{"num_hidden_layers": 10, "hidden_size": 384, "num_attention_heads": 6, "num_key_value_heads": 6, "head_dim": 64, "intermediate_size": 1152, "vocab_size": 8192, "hidden_act": "gelu", "norm": "layernorm", "norm_place": "pre", "norm_eps": 1e-06, "positions": "rope", "rope_theta": 10000.0, "rope_fraction": 0.25, "qk_norm": false, "attn_scale": 0.125, "bias": "all", "tie_word_embeddings": false, "parallel_block": true, "init": "normal", "init_std_qkv": 0.0209, "init_std_o": 0.0209, "init_std_up": 0.0209, "init_std_down": 0.0, "optimizer": "adamw", "learning_rate": 0.000776, "beta1": 0.9, "beta2": 0.99, "weight_decay": 0.19, "lr_head": 0.00549, "max_grad_norm": 2.0, "warmup_steps": 532, "schedule": "wsd", "decay_fraction": 1.0, "decay_shape": "linear", "final_lr_fraction": 0.0, "batch_tokens": 32768, "max_seq_len": 1024, "doc_mask": false, "train_tokens": 282200000, "max_steps": 8613, "dataset": "wikipedia_en"}
Each number is 500 + 50 x the weight over its row's rms, rounded and kept within 0 to 999. Layers, rows and columns count from 0. Numbers have three digits each. The size before them is the row's rms in percent of the matrix's.

# layer 6 MLP up, 1152x384, rms 0.0409, rows 100-313, columns 64-127
096:473457573489450432474593548524622521469509476483495560516466507520480451481454480619429477435435508499473478502544506484514515481552564395562603419488465474434509510523498577528499478498488603
098:456554477375573544470430413480502518474494557504534524414449544410574529497591545476509567472485601470512499570468503472529489525385484486490517589603602511395515451559441437528475566531570564
098:407494530533551454514503459520553510505483489475568497494523541539516451526549382561528416498476479504546541435476516341491440548537542536570591528490399442483533434509483431471530476454504462
102:566527567531571537501540472541433478444500450509464484533424571531536544502488525569521468527463515549580558505480567535551563491487515413502489528570497487533476548482498549576554596482541539
098:460436495505519526515516514476407484419487564572466447430439459518498612528483537491388572475535458493532527514549484449508486483499521437499606523605463429507564460622401485540474485601543488
109:491437475458580583561449496411496438521518605490495480537504447477526414486520642458546502503477531531471493501462445531513554539631532558436591540493493482504497487508480504349528503441506640
100:465547481557580565447534486512475438457559430482514434560448474477440511622494493462433540573477507436589517488475410544420507464475455550510507482503518464438544489560435439537477476522597514
095:505439413432507544410524594500517531465424577551489564470492543505492449483508389433446489467506516565506444560496471519545414401501427558458490491530448528549481475467522448527486420420490483
106:463458490505500578462461479455472584532466569384479512416466430484582475432500513419492520506547493568558514459541543522554479571459497477521505421595532482488497536438452546497559605428466507
098:443521473524468497472482510527451436464605529526615454568424544467580465444457534508467484523511494521483369446485467502505517555447446524593516491472539491449542539490484502424475459458454511
106:472497514566519491539514348459484409515511485491575509459505400539575514530466561580399502461510536494513433489496464503541507621545459488521548483536567508557505484492551574572545444499530557
101:479447488454446455434522568487493559582581587453532520484519486447485504468494523475540473477505526408437539527481488442513529556440469572603476544533424532491596531514483588519499525443578505
103:520528546350489538492434468535500510365517485469490579451527450452570502500475456571496543460420524417539557515444498505520497538574434485402475539563483493495501561477469514587552490542583447
101:538505470515586470501492445513432576401438477479557531477553566567476460534420456431489489436519557530528499466421542514510582617525586611430499348591554411539514500495486487555542436448531604
100:460531556555398547504492467585463457511456527511429529504498521518458414471569550495499607531396501427486442472530445496507489479490490492439594479588530500573532389519449603552489500447465522
086:520502495519462544546426530454462517467509508452456572488338538501518558454494435469502476416416591495549444516475497517533568437530526523425480490543479573568448507608429477483500484410559492
106:516438459586551556501636482544479598511486609519585484535492430435475553444489496408553490453529531460615449411478453456519595504545524577513602471550508498454557568541520592550509507505505462
098:486494437523502482469489409423481420602547468518447478553548459409536568450541556535501546399585551569478500569465453478508443503541491496498534520483489486496613502506478455625419457576524588
103:530537464530499538523536444508502506497479526514485540516463435459532534479499521484443525450421545466672562387536475495495443460471539527466589559446470433527559519598419520507479559491550471
104:550423426514608488522462523502503450482462424566504507554497461500472541463518546433582463537611525435530503485473402478557496505440501498527462504543477480392607423540496519525439512541530427
108:521565460570414559513526388530526428506488504512509493548482452481529438441497540524501564490538530471566546551593503464498430495478567492494536494661509438408557424565385548567491569575510502
092:385534434531539540590523502549388474526498492483509432514469547548344566529469478624446469442552530483546599487488446461499515485550401567518545567527426508494507424565478459463528521487425471
104:453407536500519554451605552521525523422480476494443489520470572554487441522467451527580444538503459490530510431513533490491652505460551527491465534556410458479553500463474441523588483527492508
095:514470539459449541564521509450501568402524468502472502497498574591432426506558471560474501554556516466521509563416447463578487434567496512544517409522519420501443417536503551537578528502406471
096:494504515445560486542483486494583450497492555411525498498489495407409501461443509483465543482503561462511549473432449448507516530543430494499548497443632539505514495468568523544466551470512495
106:395502487583528624493515396611477450506508479504389588479419560410543438507492482529478551523488501445453533499526445528538490474538603612503529514476507485550524489476458516507488441481550558
095:571539481435457415542453485479513438541510590533591588459428397511381542507500487574473464458436581570515547540476489480517493529474474475513528559436509502480572537592493510540425549402569456
106:577484446590548462444554474371479565494532618587486432583499531557474475545511538423456536453462535553450499487525422512541582481522584569464487626530518533454573484439517491512436548490506476
097:428478387562558494526510436483545505491453513565492555449466587495428456473487566541508514445485641477526644369411537468534508428519497529492500472511489491451454562527529538511532511489632519
102:542432514502504551479546438564496471398552474534575546521558549472547408511467487527446562562470524528485467580442465395508452461502553602404521535538537431479597389631460532469469498546467564
093:406451433598504581592529500378430530593536508438528581471417565606476480370500537473536520485554518511424494466489387523478494480595612537453436543476455534476524551464485486502586499528448576
098:542449466612484582444557479602487529531441512498552515543527522562523499467477493480514451538478544437614510478449405516545471462506551535543537570457473432457528419556466447491478566463498476
098:468472561588515522514516586451445537526505414540568526411660589456519500484504527530465531507561553478538519533443494466548490521436552524458478533514439486414470469468603577429467517501555455
109:422472478505510513495488403520406398488522457548482530540476418581541501515508533480420414503483568454529509547521577540531505492507544421471475521559493402486523573572511509595522516508484514
095:510467493460561523479462435539438473417411589511573443468543454450546560459569518504479529561476591596491560463486486486544475514411461479480617471620612522430532538520381501451406492598530569
097:544405464555441529517595444513483420560506563484450524534473505466500477446467606527534434583553510582545456460518548441515501568462458502436584497581500545427590519476491520543638526445504418
097:447495384559523498508465474526490545571496466383490495551398493515540430476494471575512463486603495420573593391512553417484433531432496534540373471534394438457477526515496493532521524490571488
097:545425393500393546532458508545525572532561488448432522459501393389468448541570519508546525492501554455529550506469522438547416556511526503510554484542508525464468501487503489423589524615532503
094:477455521511456541526502507496510409502521559511489522516521504580533517502455472523416579512462584497484405586539507491511504467489405446519551496505489509503518498518400513458446520468487601
103:523471414486515429515527423510519501483468493540528486464584481503483578566535451533605492527482485517511524521478489447579493493521531493523530609558485486465529535566475490460562523440494424
101:435431483577517485455412479493475516608414525510479502473497552516522500503554572535450537510590575565527511420383444373501523464460490548490452464545492511454569580533540535543420562593514505
100:491451438516499491474508515503511464446498479570456545505420521516522396542522580555481574487493583520601468467483493526522613566489522473507561472521502465443546532544422491626452607536456498
107:415498575461543524373499423490378439446413553559530528530543498471492476509483491513507559496461469556587609404487465448507482462473507563434456517556472432469617433452437489394480574503524405
099:494480532508503454551464523464481382485427569562514518492410486464550390395561508459402530503534497434568471562518532424529459481496445467414458463520474484512506369549429570491523422523541521
094:429492448549519485531539455468561544487507483506465527566443589483522557511513535516431471526482484461521526509498483416532493583635582551473438472549497442403538412606462471409552491532560516
099:541590462546420484508484539513537481466546479511501512491534529470464449518432496537394563523512504405530464555472529483544491534466475512492538511516516448437555476510479552417545491535569532
105:479440479419487516461611523388543446528483598525506504569432472506494420511488495463505501515466505468470532544424545572541543548485534580393547539471514422495449510496559545490546488491615523
101:498565407521638568520485529488462573402452536511459512579562451482560512558561498504510517541445542507539504627536447498545536506525467534559447478492505461578521417556517458485528453472533478
112:500472373545487522484536380464466493403441457496525533407491589504558526503537544493523546551447561468489519486550450504509480401457546442495509570532502477433540492596444530552494594433471488
094:571515532591570528472518565466513395560517513549460530545506580570449467467583533666420512511457545461555410510472370407505480547561495540468506475432492525453473468482538459493512588497479535
095:470555470557522462519521506570546391493510473462500521601417494571463422525476423509448637444494571395551547511544490451457510526550537576449452519555488418474565559595516592576600493546423570
093:436483537513506649528442454514459491461515470658514506537465422412429498559500506563366653490479611474510482469448487528475492475572509466458523602586483516439549567527451486581545534531475540
103:519529502497493617489495518452495591516447540618509556467456528440445538452575500436440557514449516478485605596456419500579510500543530412471462616495416540522539458518499551487404579569516507
092:460516540413495487509364497492523417402468554576604433463580462426585468488476535477447568564521540506607521508468527446539544434427477499397565567518562453462549415529503513471521513510545460
102:468511558459455416510472433491524457569501503497478433543456462440491578542520577488577517428532533490568586536466432524535504572423528477530529528510531450510493576555538534464395491502555527
096:483423474391499587477589461479412464492425428485443460562440505499445510550464399519545503515453502594586499439513496474565450480504515496486479524473454517490497523583503469511538532446560484
107:570507477560508499479477496477504538475628468522510557496503498416540378512463535518474533536455527530528507493591436499608502507512503510475650487483570489512613401534536481531412506504524491
100:550487487586553518479523460489508603522488514540490437487544401513412497513480474584537592472524509628488483386501485499574396520507485473512494596506486514500554509494487471546499519510515523
098:457488432545470516499446456481560573436495508514481412473486526407506496506513545483460472558511491482631583501493558558505503482536480549542568489569387528520548565554408433491418587455528521
101:469448543465453531447537479461555525493519613501508518421502535527499437443478431511607488436462515499502539486444486503539540549527587569443445467430447510562506451472494492520499512399503442
098:516404514406518486474514495511555543369446534606493471470540445487514521511430541491500555433429503618546595547507482507554596580513477497366472591534565493445545573553542599567570476509606534
106:468425506526501635589475460514508572535419550547461643459380462482452478427571471496480394555555515453545492503443551432494473496565557515483467504508467422486585445586594565526511547493468477
093:594456474439588542487486405527525538438483439484456579527528591468443566534562480465460512509495549479503531570475571412541476501591500556466622538435607361474510515486405522547594543470513466
102:547561468440494507497562519440482506478419540580466504490460547377532494522498592556516503427422541480536538479460517541548505476541506586444525510464531527515488510518477520504444457424572492
103:420464525502579444522469465544450499512531536518439444529427443541444507572479572550447482426411497505535531424555434550548512476478557476566516537526510522498527624495487479514548518557474488
100:528533521465524561528528547525485533509547443584553506564480505527548465506471496553471595433465511484520500475422523517522573418535454530498462497528582476475591468505538524537494478572490478
105:565512414537529496501491422525484525504464541597517537551506481494472465427519535476569516503455536452486510556483420478510434507506430554508526590545543397451525489533544481492482501558569516
101:546464532428517562492459375625507539462589493496537491497562550452498574511496565532546538530522513452421477494486384365491463510552554453530528603494534358470633563530533464553551522419506500
103:467556431538478546424521477456392452498520596484493503451487444514462518510439493505479475382503521487505473568503478469522485464534455581587510449497507520486575526616464531595511538467524502
098:496555475535546525540486512448460488464507419575414488473395531529575487526545608441522479506464595510536536431499499515557520459466480492435516420428518466541514481485567449531425455490480429
094:489531485449544554577469541576543506580487516589505563570514459474496490488550483466418431469564512519522413564492440477518426417622427645486551525602366454490563497530523476465533506593446550
101:428518433463447503529497499544518469526484507526504480505461536488531405518488439537439460471460505568482658495482365466539543521570593455433510510528367461477569455593481542494543493432532510
096:526486593540495477513505468520458500484497562507459500444491496525530518448511535558494495436491628406603582528437483492458488503536486429519552471543498527411485489488562493581538551474513578
103:504462477413506483439460544444408431458416500636553496526469578592579346436480541476420523556530482510529484522537455425582493563506597480474568470499386580492616406501505478508521615563556537
106:429520513491498559489461389614367480430518542608570474462509472457488554444525557609385581494391532513521540500454429458554473456491564508524479436484440488465575397567444474514384575571575489
104:460431454536449567490440449450525430558426551595502535394508505407532445552455494531477486516457549507549520480509512569556452415560552495515507525543547479543503521535558535507422505468497520
097:558362453462519553536476494554476597435516483574500423468443451462491500437477546478526469536511531559510499421480472496548573446556558529469507531506538519515517496568399512534466659420539542
105:491494386568544579485429461541447561504585511488478524393501460529545526546549604419492545464478507507538498550424490497521458587434534582466567549460641515457535496582398482523638469465536562
096:547494509618558586532531524449509547541507463456531486513486502507477534541469434466514495468614503490496470476541530560555612596537490488565542533485487485488469486467490499544567480489511508
096:516494566388430547461398514462473447493470511510470571479387516503527396467613500524493490522468590484555507499425490469487488428483520417454618509565599513490525475569399379435452503412484548
105:408539531493435548479482540506467480451445635529498570472437506539486570439624562546460523497481543527585540504477499450527512549515475530470461456439527550454509424629497518443451488443527505
106:508510459551488538442441455539428444402502545484502466482509383483496472526457544419450556556480554508469514519472416547529538493476622509486567512561480463379565517568410498530478476494525581
100:438507506549506490462507551533480505562493498480464480473488560472498401474519521556482419417613496501444547440466531486532465510566483561442495541497452422498503479490558549421555490474461432
094:501483473511506527414527467486459500419474495657471545490452524528545400491556462518357457539492495447604478478532490447499486491510465507620416452573507541517549470472473427545447533475566542
105:437524450566494489457449426452526508480453565424434591488473461504464492537475506496525542540420513496478530453488472496532510394458539501482577532498492385564485514528449499574457501541525594
107:480455490524614455487488500554553429522597502558590603481450499528532502603514496556561504427424492496425560608476454415570513559571572564480459470525475412456534549525551517572592485475569380
098:610526535508552550298493391421478523472443535608485451533461497525609494481461512485489510479435458475479510516479444521519521482519594574549530560477454504548532461492468522419449500473484454
099:521485538498418475400493557550507482471505545478572540524496505526452491520481388518457476498419533507541516506454477383522450551467482528428658510537507487526528412506491516473557536475566506
093:567449566531498576487480479464527494416502547521616560496517571553491395427479439560453442521544526488523512510548564457509603529482569522467420531523410480444546456537584459573510534501379542
096:445461474548568491500512494461496485492546511536519534512488560518491406514504429427569461491513515463465546465366465438518553427556635553549478514473494448494516505530516518463484486482457503
088:419466429523497440584432465422477642515519623525504578452440438478534494506481555514460496433480534538459439483393403472549441478446562484539528454539425530551531473512535451484564501584503621
104:454452497497481524464522448494457576519491502476535644394376422537503493435585462477456544554537533464583546509464577529520459494466499482414526500522546514562484425504485542585573598511556480
091:463530482450458415518479479527587500463542501415565481478514507458360561582483493525559484504514527470517547509489518450514515529499491564479491492547544460456583460441583534460583464466493419
099:464458533535503552436392472463496488407456489520570513550467589432579455488473533639516525543486522510571522461383472439518510557559506501490499544548412488514546411525487573605412491492555531
100:438429434500574467490499570537430486521512533522571426509455524491497510477588572445473505460496543502572507429488423444564528476521531470449565525567532522524499511484511474488502451446512558
098:480460549396527525485425414498461533484550508531543501586447518521542536511445425487485504519541547563554466510471495422489515501528464590449544439545443432463578381483572479416532469514460469
097:438532443466442497520434472418512562493523533497516481388534480467482459579570521543555476416511479472500469450441493430520431561487489549479547514472468531539544518478496486463532549532460542
101:545560569458466517444432506504446628478376448494533450491442489528383450490453524406484393482496519413494475555504548515594492473521486508495451596474515362475491385491474463504532535530506476
094:512340500397446600408463492451460390489488483491526529529458553536522420531462496516378566463435535566418495480486520601484488520535455462444496501442521500514536458573395512462509508586441527
101:558465478607534552543466368517432504621406541532503494521453492454436470567483407462554502408598489495499534506569485471561490531549511471506507595545459510482607516534515455544550488437520592
101:512455482534556561491477507433439548504409525483590496503472556530527488388553474692505514492502507511498617458544486459525469468452533484481453560567498496538528530558566514497488529453468449
100:372453517536436502502559517474515556547527440439505508553505430401504521511453443536533473548468537504493582462471458471493426504627539552505571408486436569519502384555469503522508430412479510
102:553485486545467530484495523458552475442533477537467559483484458447575526498427466549594452508490514555494451446560537405508505588476483436494473569571549527455523515491440575546523524437443502
098:434451443487504555472590482489494447464488504424496572401357422473445471445484398482481505479432502529527530439373471492488395493531515559454552491565542434440504502511451509508590504452533560
101:471438392499467494525538412544463596486503508500473448439561436426445556503551421546564493444503531560506505459368563384549462599481536523515463551476446504502527523527453495463663514399555501
098:461426408530494488587539450496537476355461558461510554537463605473506465544558503423495521540532518430467430502564527541509537470535455588483584545498475493465544451571494468547482513485482503
100:568492454441506527493548475637532413486501493509546535305508546485477404464532465518515513559510583401500442445556542435518517526522487514458523470483582496381545479449481550514523580503508506
108:528455491474448616486506521539532491481459491510468537467527472583563501496541371519439538516450641504495456490463397462482501548485446403536668597505564512504535528564469512531491538495548522
104:421514474614507469478454439506599458533522601523433550521484535362487477563578453553464535439490587561514440430427435424509554510503502482633581522465479574419556486454512545502592505523501571
104:501518486526491503480453464507584502575616462534398504481446500448496448621470473518469480500499536521496480387447490470535484487597562397510534507507519487469562491519469550515541454525482587
096:392525541517580484425539548500469573456541441522486407571552486490510575560570547543565486448417532522611543523451423520528517568423573583517467542463468553424517368465519502520479476550552542
097:460526579452392422539519484447510547453466603516509534447465422488462492520436484542409479482492503546481467456446434520501504505558521536462570550492494464476543438527513481584475431573538416
103:515498397485404515557454551445482509553475470507545448426519514453446584498530464451536504426469584600619647471496505538562454563536521469424518531338512400451500581483534597508465543486540545
102:489439586412498576474438429470480402513538497474456570507536553451446489471559544610495553445485516591565570572538425433505458591510551465532524519414494409495602379496524580495581544501508478
104:490497487446415492459466484525478555450519472567540505556452479598530516553483551530449446583434470431541563451550418487533534544503515541528555537462537483550567559502465553568510573559534534
095:507610477552413569502451506494535492451458423510536488431540430437499496460498521503565547564478436468509570596440452506569486450493513615483441464432544397409525517604414543546530468439532412
104:465462523586524515465445556481402563537474454567452494523477472564589371538519452460512555461525537427652476566489491447494421471444451563481532559529505572488485490631527504472397525538575512
099:533433486409506547498475594596547519485491549514551464502464481499581469548512612465557522580487505496508447486483374550589484470502495553544563523472420511482547436437442536530533458472515553
101:548498525460450423474512508511560491506482490496572531521497523529471463523531506447481465598517573578451495497475562528570522449579471539517549597472533472473514556534496481444525482551532524
102:546521462491559527436471500474520468483489596561436532478558484450531477473475528450485574517526462535527478454540485494532456458496504488556531478508497455500588389587556599533487499572513544
091:503456469455481510518510519571520525608542500461441562444400387478468485397450496463503487410476553457541525411469461538489479535512470466460517562503532585504524395481522599498453568565452473
094:459457522572550544449537543605468606505485503501533544544436484439373463472504458591518507434473459523551497387556556534531402524581432512504469574559464514507431548585437473529462522467519482
105:407428445497493527439504466541505497535561478531510545407442450353571516481476533515471420584528474433553558540502611499603451533493417562575473520538519402477529420526453476512514537476556513
106:525445430502433434536477467537519493460586493453518513527453413439544550472568516517504573463447567532551479577447423470525536533420546528532517561494575467463552531604443496599444511511501484
097:487527430572521588416625438491423527506552526483455527469451483455412536564466444554434474461524511385518468453529473533483406493457496575544497465516496355491605358568437575459517547537517556
090:523469435511484607578394480457442464501451569450501492577364522432528499515431409508401485432500542450565534515502522503511415512494445441549644581482564488517490450509460519479530485591535456
090:493486572502426519431532459520546449488525543542566505500492502513504405393461483614554457445514514477551482501473422487490539580547437496397515499599458443435472370456539544439567454449469468
095:565521520535521479477469392498459444386531515494412485481418474478526541473488496456420568461554528539523543513459549553514465476482531601464601666568610449414571482576478496445518541500577542
100:515545532492506485388552422566542543469572471521510620471416480439464503469553482538489527478414534576545500577518541490564532564559544438381555590488599455437520440500545467618633441506473450
103:433536522455555520559438457462445522483500470512555605558427518551537510486470520513381530498433488452474524466522475519536507462510607460422470472539470542565478473516502467561538499506478493
103:474479408515374466510469510484526492552613509527483537478490553448501515530461501513594473419458570557508596594499409397479555551478494453533446644520407538480538488423577537582488506421454571
095:423541557452402422582466506477470439562533488549403537447547506497519475526500473493487444490504560437546522580533481455551571542483406540434441525503464462546566494446509511613519471491500581
098:475456532570481494476521573521414457508549534510492523526500542558509488557496518600435658493525576455498423526491424550465453421447419523483493393556545572506500494605379538536534400559505556
114:399459466548423544529493392513427431500496489552443593440425525515550334497480511478475494546562586491438560599530478540499502459482543493431433537499532428465643491602442545529571486510552506
102:549457401554432509507515487492487406530599544473499511555491455462485506494470548470504504515497514608489446472478548511575489495488515516511486390485491431519508448446387629467584466472500529
098:430441533482501497566439556522551499511573576420460482528445518498561466441472560470463517468534471569524475383518498495512531434530532480493511464420461443578554497495445501537495466504487631
096:496505547494543486382521561395547453543413422597498429520508547529489483519494364564466479508533482615538648483456475527514481419568458469509547538541557515560490520434493544496561567436519476
094:450499405441554485465519493618416520519496474596454452528430504510449492538518503493447487534442489527526562554482532487501497481505630479421595556521553522493636552480477510491420532538554513
100:510553547545546567493527526530472392514514557551512509494461467505461442472561450559419493497451477459466581487437435469548509569539473430530495552519552491462504482513363514538414524489497610
098:516557503493558481494479473518519575460448455480511582493458467430506396464468515432464470491560522560541435474500525560560520570562546469475557507523454516434556530466517514516506552459538635
108:548450519531519488435540500449487386526547394507476479435505446542518499556493451485498464502505539593455487506520488454522561445498517414518506489474383518474539522513568427506433532469594458
095:482443441417587555481449487475562457451498498535482480478530471508493522524507452517417567503429633498527453474502506356526510529550553469487588594477429460390537555438504501540506486519511548
100:408527481473511473592496524486529539492518441463503513437482524505509481422485523527569548435652472514469483588478490555505569508519551481484457440457473354512428494506548452484478466546490461
104:395493478397458489501469452498385577545480545577556494494377543492482570383540496423439521454520475558484486578536513498551484467436511497477478576543499549415474463563465559458414590357528554
102:476505538538512526433496565535479557488501467522517510483526445444527497494442502468533524523445581424431442506518428397503403554518517480470520589510518525421524554511541495544491486460505437
101:426495438503527523399407489419518577452567585521513471491445521447525482426516551621448522543482468571502546414497435584521483596480436489485578498509617481556534411541366513456478540483464501
100:396528505574470603480448520469501518531506510602560541536638522521489447493544509451467640526541585522574453431495488510531514508581472505430453511651488494497521524533397541584495498407555539
094:418442480496441586519527498531437395480544419437642545331476503482505503512523522566403413560454507435463434544456504523462438532521468561478521458516574456443496586465389430510463501490555499
103:410490534524492452485606415501476488570505573554517511545449456428518513495481494541572436507485590545550505422404543582532489543592529535440476373529460458520533453457468520459481512484528603
103:443458552565431533513494422489521463472510530558379625540533494494613470502540477562478507598515496458517512494481421524511547381529624506560540497498490520528489435527376554470477481499585585
104:475428491435404512551622640510547507501538471435421495501439472555523410395474527452549509450448522538526529525541484514545581578494460494517524526401503509510449532490493531470482468446500509
097:381443401493405464522454470517443459451557505508610514551394417530480478545581522446571567577376445448517440530492425429512440567496606533548467564454438473447558455530461458465486549497473540
104:542442497439536531511473452452497517378482359515477419535543569447494421431388470593470532540578512553591448457446580444543564440516577505449525535575458503545519386503532481488504602521539492
100:529541460620447552456494539483572510508542490543523526589416590536492502546450476586561454520591628460506467439507534517510623559535481483429538545492557531519513529479538509549523531469489497
099:504586446508496476464383507510538479428433474454571610447479552410461470484557372539527458452455483487485581557500488320531482596545420491461477549496452489488542481535519537536559509468522500
099:440491525424473414524559560439474497570560518508537470504459476621477429528475451436447544510540549499628400445486504437522554482533518466474597504448485533544510573529478579463555555439600454
101:499515499469459522490526517457516597539471490515437415462514541453424514426437551519471472563546521569508559430484535514579603485505482497499541593565428433500509472611542629487493575413616511
099:481520516502457470482449469530500491490432433486496545484446458475453527449484423542457416453538545416502592467443578499555483510560399427484446526602554429532583582492544540600508595476530528
102:522464510492508442569464492542497502499557514501451507423466530430536493509473582465437439484517479534485369610444548569582472508474422542571528434549514485407495468521527542476537524543492512
100:432547555546491453506454375448454436572595528470406387456477580506466561481518490473444545405588475550497494497457443486527491467502518489526566420460477516494464488512452597396523469480595440
098:523457415477514501512475461490544488450418446602487487576444440402580439514510491499470573477429508527566467485532419536512586555433503518532414507563464475550509432585543469632387475440525479
099:583551521519495471419483437500556561508351524375520550426496452536526459470428438507457466435548557535511538554457546555617510532508446490503547523489481534468468460421544516507565578409467554
110:570457516441540545514470467445479569363462440551524493497517518493462503479464517586469588459544514540502533528495465478529468484500452577528549525427480503563508498544520441495534510412496479
112:469523543531526530473526551437398590503415422478431575545490526496487443479511502530534515494490545555578578574470462449553418493490500507489577509493476476473508468558542539490539451518507554
099:550434536480556455524476511472526425495548580538520521520472418472606408467546538487562513592446535508629465520518567510613500462499444520434454504663504521481501422491475503548527554456515560
099:497518552491588516431460455539499484505489537484469557590511466577473495583597457488507503506452508503502492489552463555521480631507499542490503517526516492459526592530493401527476537545534515
098:492385446498619604520481524456458395521567480564503493476483524512497504434511552473490514548602463534505520504417495469559577470530500572553522504572464440403562467540468512474461476485492388
096:510483570569498518568510503564522487568552488471535489529444477401464521414376427590588528493438513537596574488470516456544420481574391500590420500568562513500546517553514592451469571495490491
109:482505457566416611426537518461524481534495515496564437499507494427495394392494461531452535562507633438494531498417491467518443535455423496466625519523509455555529487443415575530394595381545512
099:437437459570562543398504508458422607489527488573521508437413501477453493507553463479513446524369506507481583530568467496546513521509521458447475549584468581477426587428513385593528569442560456
101:488484459543549447505475409507450467525561494461524477519404475537430527428529495482537510593468580590455502396468537516541464483420601479528545436537527517463495543467391524608544543474548542
095:489482470490521564499468356463474529480499514556508472449413440480564458527530428521442610531460605447503527498540498506480512559465591499415513590577573495496573402578482494544525520475373477
095:528495511551438534561437479447401515500501421498423536467440428528465491448441488522446542453493551520619585442440524498442569472464547509479539442590463490411490446541497453523575552466534528
099:469621461458518518518514448504475544532476512523476480502511523484465571473589601512484547441441525532447558609511459471544480511453444510489442514502411469485478517551473437460555498512457458
103:500493500504462477495514505474502571524533485524428446418412457352525466526409496582505581563473515451451568448505427478549433471582557476480482565423515518491464473505409588513526489524487550
100:414482481516442555411561452443489470449527515574475470556491384467514456471512390463506559469549597456503504425501498543488572529562483448424551576540537506483578548509474563583426591480537510
105:539533377456533522540471457478493533518513466518500503492479536567482445487543579478491414546434479438530480551460532563542472525482575561477468602545620477464519513521432522530544642476465518
093:422485501465503522516581492588486436457518681498534464437464430437555477487535574499345564550438518477573498469460451541531524584438445473513482467464442437489505475565460520479564527527576470
088:435434489464464513542458464480492451570507519500537560504493465471453510453489502481497581546454577492537522496424523425520503555496494515519532574450450494446528538537461438508547509447530459
097:472510456487493560444460498500508515428406534516565547617518463527464452454539506558483572430401584575529518593417442574573469492491382523448545496552542522386519451620414588510475469457537474
101:393458514495426541530522446520515421537624550534454494471430456426403554506484503600486452471386544454554550616551478455497470535519528438454536577502489436500592492454536507580400460547484566
097:542508442591510527557610528455456479464524544611479547508471531503451466461547333490510523520538496593416444479519498548531508489598535582431503583554462520557541414570457470481503504486554540
101:559480523473483552398502425434564416534433525674552491440542396526502527478529458560512571493405521530520493493463532437562511563540453569499465488455549385455482535536544635413434485503476480
099:502414552514468427443468453573443428471499569467525492581467560502443499584427508572513478502496542533548541488456413411530518563473551570416626510493491444397550446509451429484496492511548492
099:524488527537483500544505501450380471536457482523385462517418430437550487333499491587441506509471624463478525512465475536463492427546460434535516426561492475442515426505425418463500586451527570
099:510417466523439510507528456589608364431473502567421515499521566468524503517508614498527463591556581532493523569458534476525592522504467503538560475540579440381505408560564493480531479483534484
098:500559451516501467341574521479437522466497456465468511527498405550473476522531493466391517444522522587470431539533612527513421514463435466440433508566518512510505524516558486508522547519572550
107:458449536581515489424472468547517398511576501519434616507514499479479342508505510591485565442460510476508537476507474401472539515429555474503545522487560458506648463532526562616564539523538593
100:364474451577394468540457517456485528420648608557475558447455504420528481476555482494589586517446515581595459546400520404520604484581527466457494449508502559475490498487534514494517505517484452
099:479457502407503463563445505503472572488576514512490472433523535585497520406444480453475456511507523591496509468491464466554468467463570408475552479579627409445511441484435521488547524398498480
096:493518445487473537524554551506503449508562438556628414481464567464486473498450421473460489485532491674514576497480536462526491429419548606509454483471485436463563513504507519496493449493578499
100:477578399527503472446499492528524513607496472501478528484462437363512532414451527528551385507510547464479579465514440482546465619486442440477576529537583455490535443575482537580500491484474509
105:561466471481446460568430463528528503423463447533459505556522606482588441504481599516505626574479508454493430505514563479546570456589541495548611489555520513555546482484524566484505469542488556
109:438461472510540518496459334491461490554597516538505446464407523475500463421527565410456466476522543500521575510498484555487459413481547604418475567567520403435617516528467565504483560399557513
103:364560422488513473484622454525520579467521549587618428477495475430544510412455455521470376549394495473474442464522445465515518512549511564508474474518437507537496450482539422417426510507567441
098:508517484568470522477461552457483478480479560563610502501449486445459462515453485557468521490438526544498460482517480523503506541518537535512535581455532508451540556512449600481438425509451576
105:502444406617459457447456505459563539546566575504525512468420444485557417497403552473507422551428528423461533449519539493545492593480495462453553601529484557509508517442535504622569480449605546
092:488585458476455515491472442450486426580355393566522531558478510450560465522524535557428547470556587529554531494511479536560510459502545457590505560509531545424545495575428568448460476511536516
106:557441434503584499452553512551454536564455574511481459461434422494462495409507544512449550495493471469540568449458489485538411499463422546521569611485540508505567433514524480503506578476736495
101:508434472474479477508498450440599454564467561527556596421480433405568445528435453491532526504439505462550473553536455496560486425490540505439479457495556478513476496598509540520438498465567586
106:525544552513541537420479544439495543526475532525566453528517481446447458394528460484410495446482576495492517524459524538494508553514506485489530586525517518447491497566454451498578554489512492
099:497437512556465597445475567519415483524399511557477558504428517438451476423454544563425460518486532433494571555542337544520489493491582512502610489589472466503467466491511550614470547559441528
094:543576491566441546472557432512492561519557465500508629517519580452412565549496487453524497433427512397449487501446415482527438491466499498448480525497491459533525506529474547515487424468502437
100:533513488517532489537463462410490463395479487536529428453456478460494464481461500447569470500363518447512519479511506498534490468569547583503469540510519515490581507472413445522487507494416422
097:463474474585509474527541426499397518484540510456515524509480512492497545523505449537483489568407521510621507449550506435473466527488468492470519414499460476454540429467575432567521484433495496
094:525419516495417464489523516528453485480428478507403534383504470571497488485462514514470588521482503437544513532536524525527504589534487513501537486470489529428465531508468519517572500453509528
105:490568377543541513517547473518479504431542533493503481456493358395495524472499564480498520455510529465530458522488474544604420563510494518485572535489497511507507441485567438519548460503523493
104:495556477456470503529520543503436552508453459440494550480436454464561509510545492486510390542490493537518449605452417444558513523429466494595414438503450491506561412511512500510478415606437556
099:432459380490466541539538396477483538548499560523462508427482525546454510496515519484466549512487510504426505510451343481566490550488538475436563532470453518491483457467524502443519460481528527
095:507479452440493545415613453533491498580536448497537406406440489455481521466407473531536529413527535524498506624470432469519557539477540555502506500504554528543552491509477483544457497528453567
103:537462463388425557563516507562415498535596499511522471446517544581496553504540499497504544460505643526495490485518478421485499616408569516502478554554488470525535476601463474509516527448492453
096:472585439515461422550503475527490550411599513615516476462544401426448496428560474414449511548487542575499543375465500447491523473641532442481507615521519483523539564574492594498399524560523571
101:538517497545456464454541344459504453399566597477502489508519555503484492615380536523504462540447453474524425457516436499572493575381457544578458504535456493411664451518439511488657523477473487
087:446438443582531489539511432453493544539474457480459543496473481467559430509583475572501654401370682528520494584537429443488443388401560457446590494511506492387531441522457445594475475510516534